Weights of a small transformer language model.
Architecture: RMSNorm before each block, rotary positions, biases, untied embeddings, shifted keys, gated attention, value residuals, skips across layers, capped logits.
Training: a variant of Adam for these matrices, 119M tokens.
Each number is 500 + 40 x the weight over its row's rms, rounded and kept within 0 to 999. Layers, rows and columns count from 0. Numbers have three digits each. The size before them is the row's rms in percent of the matrix's.

# up: layer 12 MLP up, 256x64, rms 0.182, rows 52-135, columns 0-31
# down: layer 12 MLP down (transposed), 256x64, rms 0.166, rows 52-135, columns 0-31
up52 086:532444526517490465477572485495544478513494507503459567522481484483563425412468520477495510479477
down52 090:504461526440560516504489558471488518532480534523560562517409450487557509511420521525557512537501
up53 101:480506480586485482465525492509508457469500468543437523513452519524540608504480535503473441541506
down53 097:570582494506522557534502432574535547472430501517588466527499476449530513527516492536485406541507
up54 096:525459455525494503472416510491501498524454476545439551512529475431532426477522485489416505480553
down54 098:527515511509527413476548579489455538462550522510446511484571466495446409462518495490596498528485
up55 088:484559558522463523444545471420526519478548480554482574499490458605519464490471537497475469458543
down55 090:474522545436509526584533488414419509495587454468548491497545533478466473505489588513571492496597
up56 105:483452487515447490476501501534525493514452532468517552472556467509538434572524442469561485491519
down56 103:443521470448484520533510603475552535458437495448457423481495507512465544480528516511527471493485
up57 100:463537538547476515523546513494545538461521450477441454549520489522496479523567420403480376486458
down57 100:514450520517533496515510568498544527473443530464463491454445481523479626464446498552468521492466
up58 092:495562472499566495513529493527477399497551503505564585569505447485506491470478477464474446523536
down58 095:439494517420493456469460469500500553493522472432582466477486531500479491517564419551446512516464
up59 100:467484539596428577472525455547483510507490524573460475465492477528562516517498491500505499499495
down59 097:435498485498563571517456530510468554546518516511473489496454540491545550499445576447507551582467
up60 087:482520494584519480523546493434485476532482551513466512431542430448500501480572544480533469560492
down60 091:503502487457518451443484437526512529480557501497552542508528450502489517465435502460519477525523
up61 087:476577549485518468497477502558494446409423474503539505557524492516549561479558522429513476554485
down61 091:442463490457552514521454438526516507504479504510544473550495433483486521526510466540461487500437
up62 113:462491423537534512568493473469436435563467417503529449467471489511609448514459514491507517505470
down62 115:453465493486488512517461647498467490502542487504535402513506521452564444526488489542431521511556
up63 099:490503520524534484485518491467516449490461488595531544558533469485502418542449536472505491595464
down63 097:442455454470461465528509533502465566533533458468470547416509471489508502458515467503469502451484
up64 083:456473477509573415573477478575471535543467570491463547488449465562471405524503508474495493593558
down64 093:600499574439524480522510544478511437511451495492598507471489596565496497494485492523492510473461
up65 088:530452511514571553492482476553434470532437489514522467515419459501554451453476542415464483518557
down65 092:522501503544467538552432596481539468506528538468517441572424484504484448543433465553541489487543
up66 093:502609501510515515510494499576401512547545493549518468530462537432479535433541523484544500560544
down66 096:488482468386499483438528514434516479499463565508515467531488478542554489528525512444473529439450
up67 093:528570478551535520544482482423553482509500534465485589513443436540542568546464483482541503522497
down67 092:499489512486567480493445422548525589561510510490477500465509495491436405529452561511436438423491
up68 080:443496505499479511500461496462461447528488500465484530556535468433527456472458478436625529534453
down68 085:532489528412497544431487462444560529528561468552521544474479433481493443421530497479475450543524
up69 101:537493490542465508457493493523512493566432466543523558459519437494516584468525494475423431539515
down69 103:527515531459532553464461439476491508501477508505483505480509514464447598498532545450466548470532
up70 100:460484503530476486467524469472519530500526538526464513512477467569532445525512505482441486532544
down70 097:447512538493526532523537558509463506498466515575520442522504509487563480401505517546512425449594
up71 096:496456510511501552489513503541413570525506481553577506533467560550513550461577454503557453510510
down71 098:487576476491471457491506492511460472431436504504502501467532404478415480544468535568533533513487
up72 117:541550557504466446552536503549500515458469524481519480432446468557534486473493574477535533518478
down72 105:515531493486532521499471473397546507510526509499527597509537548434548499477485585576473517524428
up73 100:558531403488527544529534484484521422489461472507515536583493488546508485488514514465470518567527
down73 099:540452561486551445456541567530563491488499538533531454404508517444523497487548515534470492514462
up74 105:465566460523523477482593489550541528430471502503549518533464510487456505550463586552453533528453
down74 101:550503506514491546476428503543459536555404520496537510550509554502512478474524450476508489501532
up75 105:486446529519491527507450484504486531521520441498573521525516416490580491550518506575517409485499
down75 101:475493480477543474556517531496443498493541516548474445471539481517447535447483387490476480590488
up76 096:470489511517549564537536493487492435524466472550442488508469505461484440516460548494444457496539
down76 097:519501551524479494492476615476489506411519449585472527487478535487494447475536545524544479470418
up77 101:412536482493484457541535501514486489541519520548533535507562465402494491467486525456511481498551
down77 104:450442520455564543448531442456447502510501481471590436504478500558393474526501465493438505505453
up78 101:470526451559547560524470505471498478444417554479500474449539520536527515564502482452481458554509
down78 100:513441454424583492439502511526537518513550480499476429476455523472490483515458484542465453605445
up79 101:510550595515498501502487500503470591457513417565489489473474522489472517425462551445525527542475
down79 104:478457449518498480506504552572554486517470587508448483514514526443578531529471451487398504481490
up80 105:518568492537514528511482506461493509546421428513523532446433507493548501548484560525492548498500
down80 101:465431522472477521492459481475395490505469470510548493539554498509551492491487467544488524545571
up81 097:529509421499521468487480510451463558465478462510473535455515479495476466445503537464500470491534
down81 096:497501461448504436447467531497490502506504524541526445490528449550483451522517582548553540463500
up82 096:523527441539571500474430480549493430470465573482515501476482445431535486548487512464531479552533
down82 096:483454505547462544444472444513480525503476476537453587516502525431522502517567503464487506543484
up83 103:511560538466529510493442470427462514468370473600475494546473489525536534499504543539502520483449
down83 102:529439503475424415499463503469476471472458509531516453479495504415508545505527486542468461477556
up84 091:542454524521451559516496506485516516537505509569522518511502506456550455530450543495518440497496
down84 095:477469512486549500521538592469522478466525470491474447485457480529498551454450544544468451517423
up85 092:535531507546502506554525503514451439551540527516453553491487534507546526455480415469470477505473
down85 093:441466477499594521431497410444473448562472477540451570504496434472444507497440530534536514448504
up86 097:487496520559489526464506462549467530420509480503502478463556474451524561502507476485504500523535
down86 099:486510475443455494505522501490480563503546500568505524485478580513469533571485508491576567475501
up87 112:520459461525435556432532494533525488462453430467585548472433525511547466520467496551494486468487
down87 108:447447553499466561461532554488479429493468539474470516562495495514521468515465463467500497541516
up88 096:480474536550527445420464486508517511457498544561447565593454472495525459412538514481571533504550
down88 097:521430496533498394461504495500472518580489523473502508527526490441498484497450553533431546517527
up89 098:499528508473508442514518512497456604431514489591484483551488445456497491418473444498497481550453
down89 098:450477510460530477466464523505532499544449542572547491460476536522485486499456596524468451392484
up90 122:558498521513418566602477504473498470446493442531508541550494550538556523511457487447544511479500
down90 118:563532522532495611488555584450518497385462556474499466509466509476481508477492530475543495531440
up91 100:449455467514550433427523463542535519522487552505494515518510526536520455485494543558506477488468
down91 099:505565532487473542511513558498468481522447521490529503491514453511565512495471451493540577504532
up92 094:473498532552431499516506467448499431551478476479575459518490495559554497475505434471517496488497
down92 096:485489456440580504455483609496508457524498514468494492496519427497520478457430568513521452531511
up93 103:446553505482455481539525521488460516441511548491545462464511495525574493463451509516541571531505
down93 101:432455505492535484443514415436535520569562541517498554535435515500466504447471476577507469481446
up94 088:485588501524489530505505487533581522492479556471541538539459490559498468446429534503539533487524
down94 093:491526578524510506536551507495605552486590551475488579491565533496547502549500533508543540469490
up95 098:482490399473544501532546496472498489488481510553448473531555520566560459490445536492519533486477
down95 097:544470560470432544499499559498544496502591503449542545470480483513512568530544464533555490578523
up96 101:568574502559510482438553501492553526456523472527527517482427538578516449481514531535418528517465
down96 100:545508524469598550443460415515496432476498519519535542563523487456547492556561450540545461529534
up97 104:457490453524480524540502498484510457527462455525500458440486533460533487561563467476457408470481
down97 111:465516540438454452491440672513510480476479475495556465486526502429578499555500515526488500500518
up98 099:486584454527549432499509466440467465447568450480452480491470489502470463424533521512534466579466
down98 096:479473513459507505571552552482450471510510501490514443463511514545524466534446485481473498543415
up99 095:457536549553460481447520471492453469515495466525482494505532527547469493509554473522544483479389
down99 099:517582532445528503474483458545551439435461502496489481515541584409566460499541471455558523482513
up100 109:462473528513467509484530519464547479503490475495482548509488430539570445424451575505527495510528
down100 105:536458492580500478511501520467517533504508455492576467499486480487567531468463579549540541433522
up101 109:453508535531518495484478479514511465477457486567463558515482542510500458482484540505481468449437
down101 110:509533462454459534551475524474502480453508494435545531553512441494541513560510529472595525506510
up102 114:471555510576568506491473471473550484514444465514486443500565467455518487547601509520507527566523
down102 107:468540487493481538503589515471473571554506496490397547539490505489491464448500492493482557530481
up103 082:541509461544503488423530505463448469526456549547477519566596452467525499444520561556494481561515
down103 088:532453527436495478432533466579559527542527517500561572538523422499465517532475460468568520455548
up104 105:584486528486511541465472485475542523461524432525494472467428462518493417530517517495433467510475
down104 102:509492498493556528432500537481524468553601569458452501506559498537491528530548521417435460503541
up105 107:539519487505476518450594490492550486518425509485441540502519491549490511452448509531450431496459
down105 106:569448467501476522524528603534500537478495456538493505476548523506519504552560429524575560446463
up106 107:502444512518530419567409469512515507580492528503435488501493518458558506456501534464541555514445
down106 103:543510491533506504443558567500439453523551490490546474490573437532450465496538542466473552463542
up107 114:472560559509479457509484484508410469461540461518538536435530521527524443506495520448497510552517
down107 111:458421437422489515467463510581545466460496549465510485495551463532445508514484503519525506526529
up108 097:497505538508495525514534499494441488500536490474534452536460544446513469473512533408565520533463
down108 096:518460493423473547483554449556486468524485502537504484445516427571492491516536520503466424597566
up109 088:516517526497542550498486499496518473433480571531438545441554516518495558551434552527418501459489
down109 096:550424501527497495530458543407459522521532561453529502505546498486496526554540538462462491478477
up110 099:486483577528529516538536481510437489510544490499475494444518480571563491544576535507536507445499
down110 097:483531562522523544475484548576450518491574462497540548423510435501563451432576520513484468490497
up111 102:487479596518505613480490500490518572474492468540535519490502451468512547474582489504463437425505
down111 105:357450485432600498483518519488500497479523469506511470529497432481478506506466512525467486561442
up112 078:520577545544520444552425474484486476471438435480445461503510419513545479514510476530502495438568
down112 083:504453502406473497503436588477458507534538526427473492525487510562428497477579448488562520562454
up113 093:481490537541466512514566493518573487452462465540498545552572475561506485510476502477530457500491
down113 098:426527471556428524545551622533555470486537514510473434507430458525473529477448457516490484464490
up114 101:457491458546522530480489459427459520578478509482462487544567453506525584473474440443501460479541
down114 101:499472470527563497441526427489597482503499565493421508544568523470592529511475545483484477512462
up115 103:545577490538502477427471485480519519525511491587450533522469468553541498481526485420468515482508
down115 101:485492448509537472491496571458503511486542527443517459488528542533603539470488458458555544558552
up116 108:520536555574511513601479493504502515480439465504472529498564475423603464499472500451515553502475
down116 102:468536541502490511526518506516510503439519498520441542532550486435471500487519493416517560451476
up117 099:564532563507501529521514513487510438480479565511510575550469460495510542503440503481520525457462
down117 098:471438457465542453549433494504457543528493505446506490504467487567545466567484490447481481486526
up118 105:520504550510517477464545476553494380520541506529455550448516591520529585540474558419500454552505
down118 101:509521527408528423528494508508460586473574524455448517479546425454457557469586522465462463514436
up119 106:507507516509438549539521482516518520472456556463479566456531470541497507433551508382477437525496
down119 103:465471554485460500441490426544473481491452424569443545470504471560546460480483480514460488492548
up120 108:548472533531453428483513517496523525546473544444563467518496476501585534468484608484551509529455
down120 103:535559479528487531546488536502469462407481471559469508465522460489501478503476497464451511507474
up121 093:484524519491530516507433491577500432520475537451498467511469465496532475425519460460478467533444
down121 097:548504488516450504516390528475484465583421515477484514483495519506525510473464499475521417551456
up122 094:445527555496573481516502493459477492479473465488412534548452502569505432496467507503519526519543
down122 098:499510536497499475454511525510439525489495472477480450535477545461487544432480458589549441497528
up123 100:521424477492513444575467473424475486580458410498556533525484420521544462520454511537498509490490
down123 101:514522536473521557481429550449513503519518492423505504524551525536605514485435551532379572509493
up124 105:444509487479507561561459492514506429443495456508506534530470512572494462457474515465435577498468
down124 111:487541513498502472503576696481505516530502522478600458478482527517549509537485531516555500511516
up125 101:458500489513532559509504495488410539522534491538505482475489414549551507515501506541487507465528
down125 100:466473477394560451499481542503525443489455509506433465462479467506423411556462503507527492559543
up126 087:531515487557500572537503488530436529486437504511472493459532497466559535482533578510450512451514
down126 089:492519501467471450541462540492483500410495560497555463496428421515505504499525553501562412476491
up127 106:541510522545486448523492503463478461441407535444473490576419465525495451534499485552538519522506
down127 104:553474473521483545472433554539482523499535527477475500456501558504505584519470549512450459512452
up128 106:472465448537524530441541481489481535480553488463511520473501418464543441514467543523487443486493
down128 104:484509465400482541544433496482432440476489450484500479487485516459510558464516487566540563550515
up129 100:561477464539481553465559485555506500575496498523480529572476422574554512475446518546526521499487
down129 096:494513390484515468472500401490463460415489540549504502507473527495523473518437474455540605482454
up130 104:498495504526517473498503498584526417467551528457498521490453546444502594466507549571488473551488
down130 100:508515500451498505518495572435422537538486513495463424436454441511567542480450501490446480472510
up131 099:525569447515476537490483489508505587506518504465508466512491471525524474460540566481587496490453
down131 102:514473548463407526495482508539413496465537593468462531459521517527492530488463530507548494487577
up132 086:484602441526499547479514501508496521489526459541459525547490521547562496502534520506436434508458
down132 091:544558501581475483458523574445484546467570430535503514538558486557512508506541443533437442502429
up133 104:543557492525462531560496473515515459497498459504526469473481505499522499571441477483454582473468
down133 104:493478574507520493508521516541478434546493558542414554508484502455519462464546501586554510483483
up134 104:536550505517435446495458504506543545445521539481429481460456442526546553472481483487466496490526
down134 104:454523474501509495541486475534429504491600455535567404410500428535428550500484455485480530507550
up135 092:518459507551468514457454495500505531466556494535482567516463458478559463466461558421520520445440
down135 091:472492493480499426456508566530543535472520537529524546531484437494488512574534496528455490447511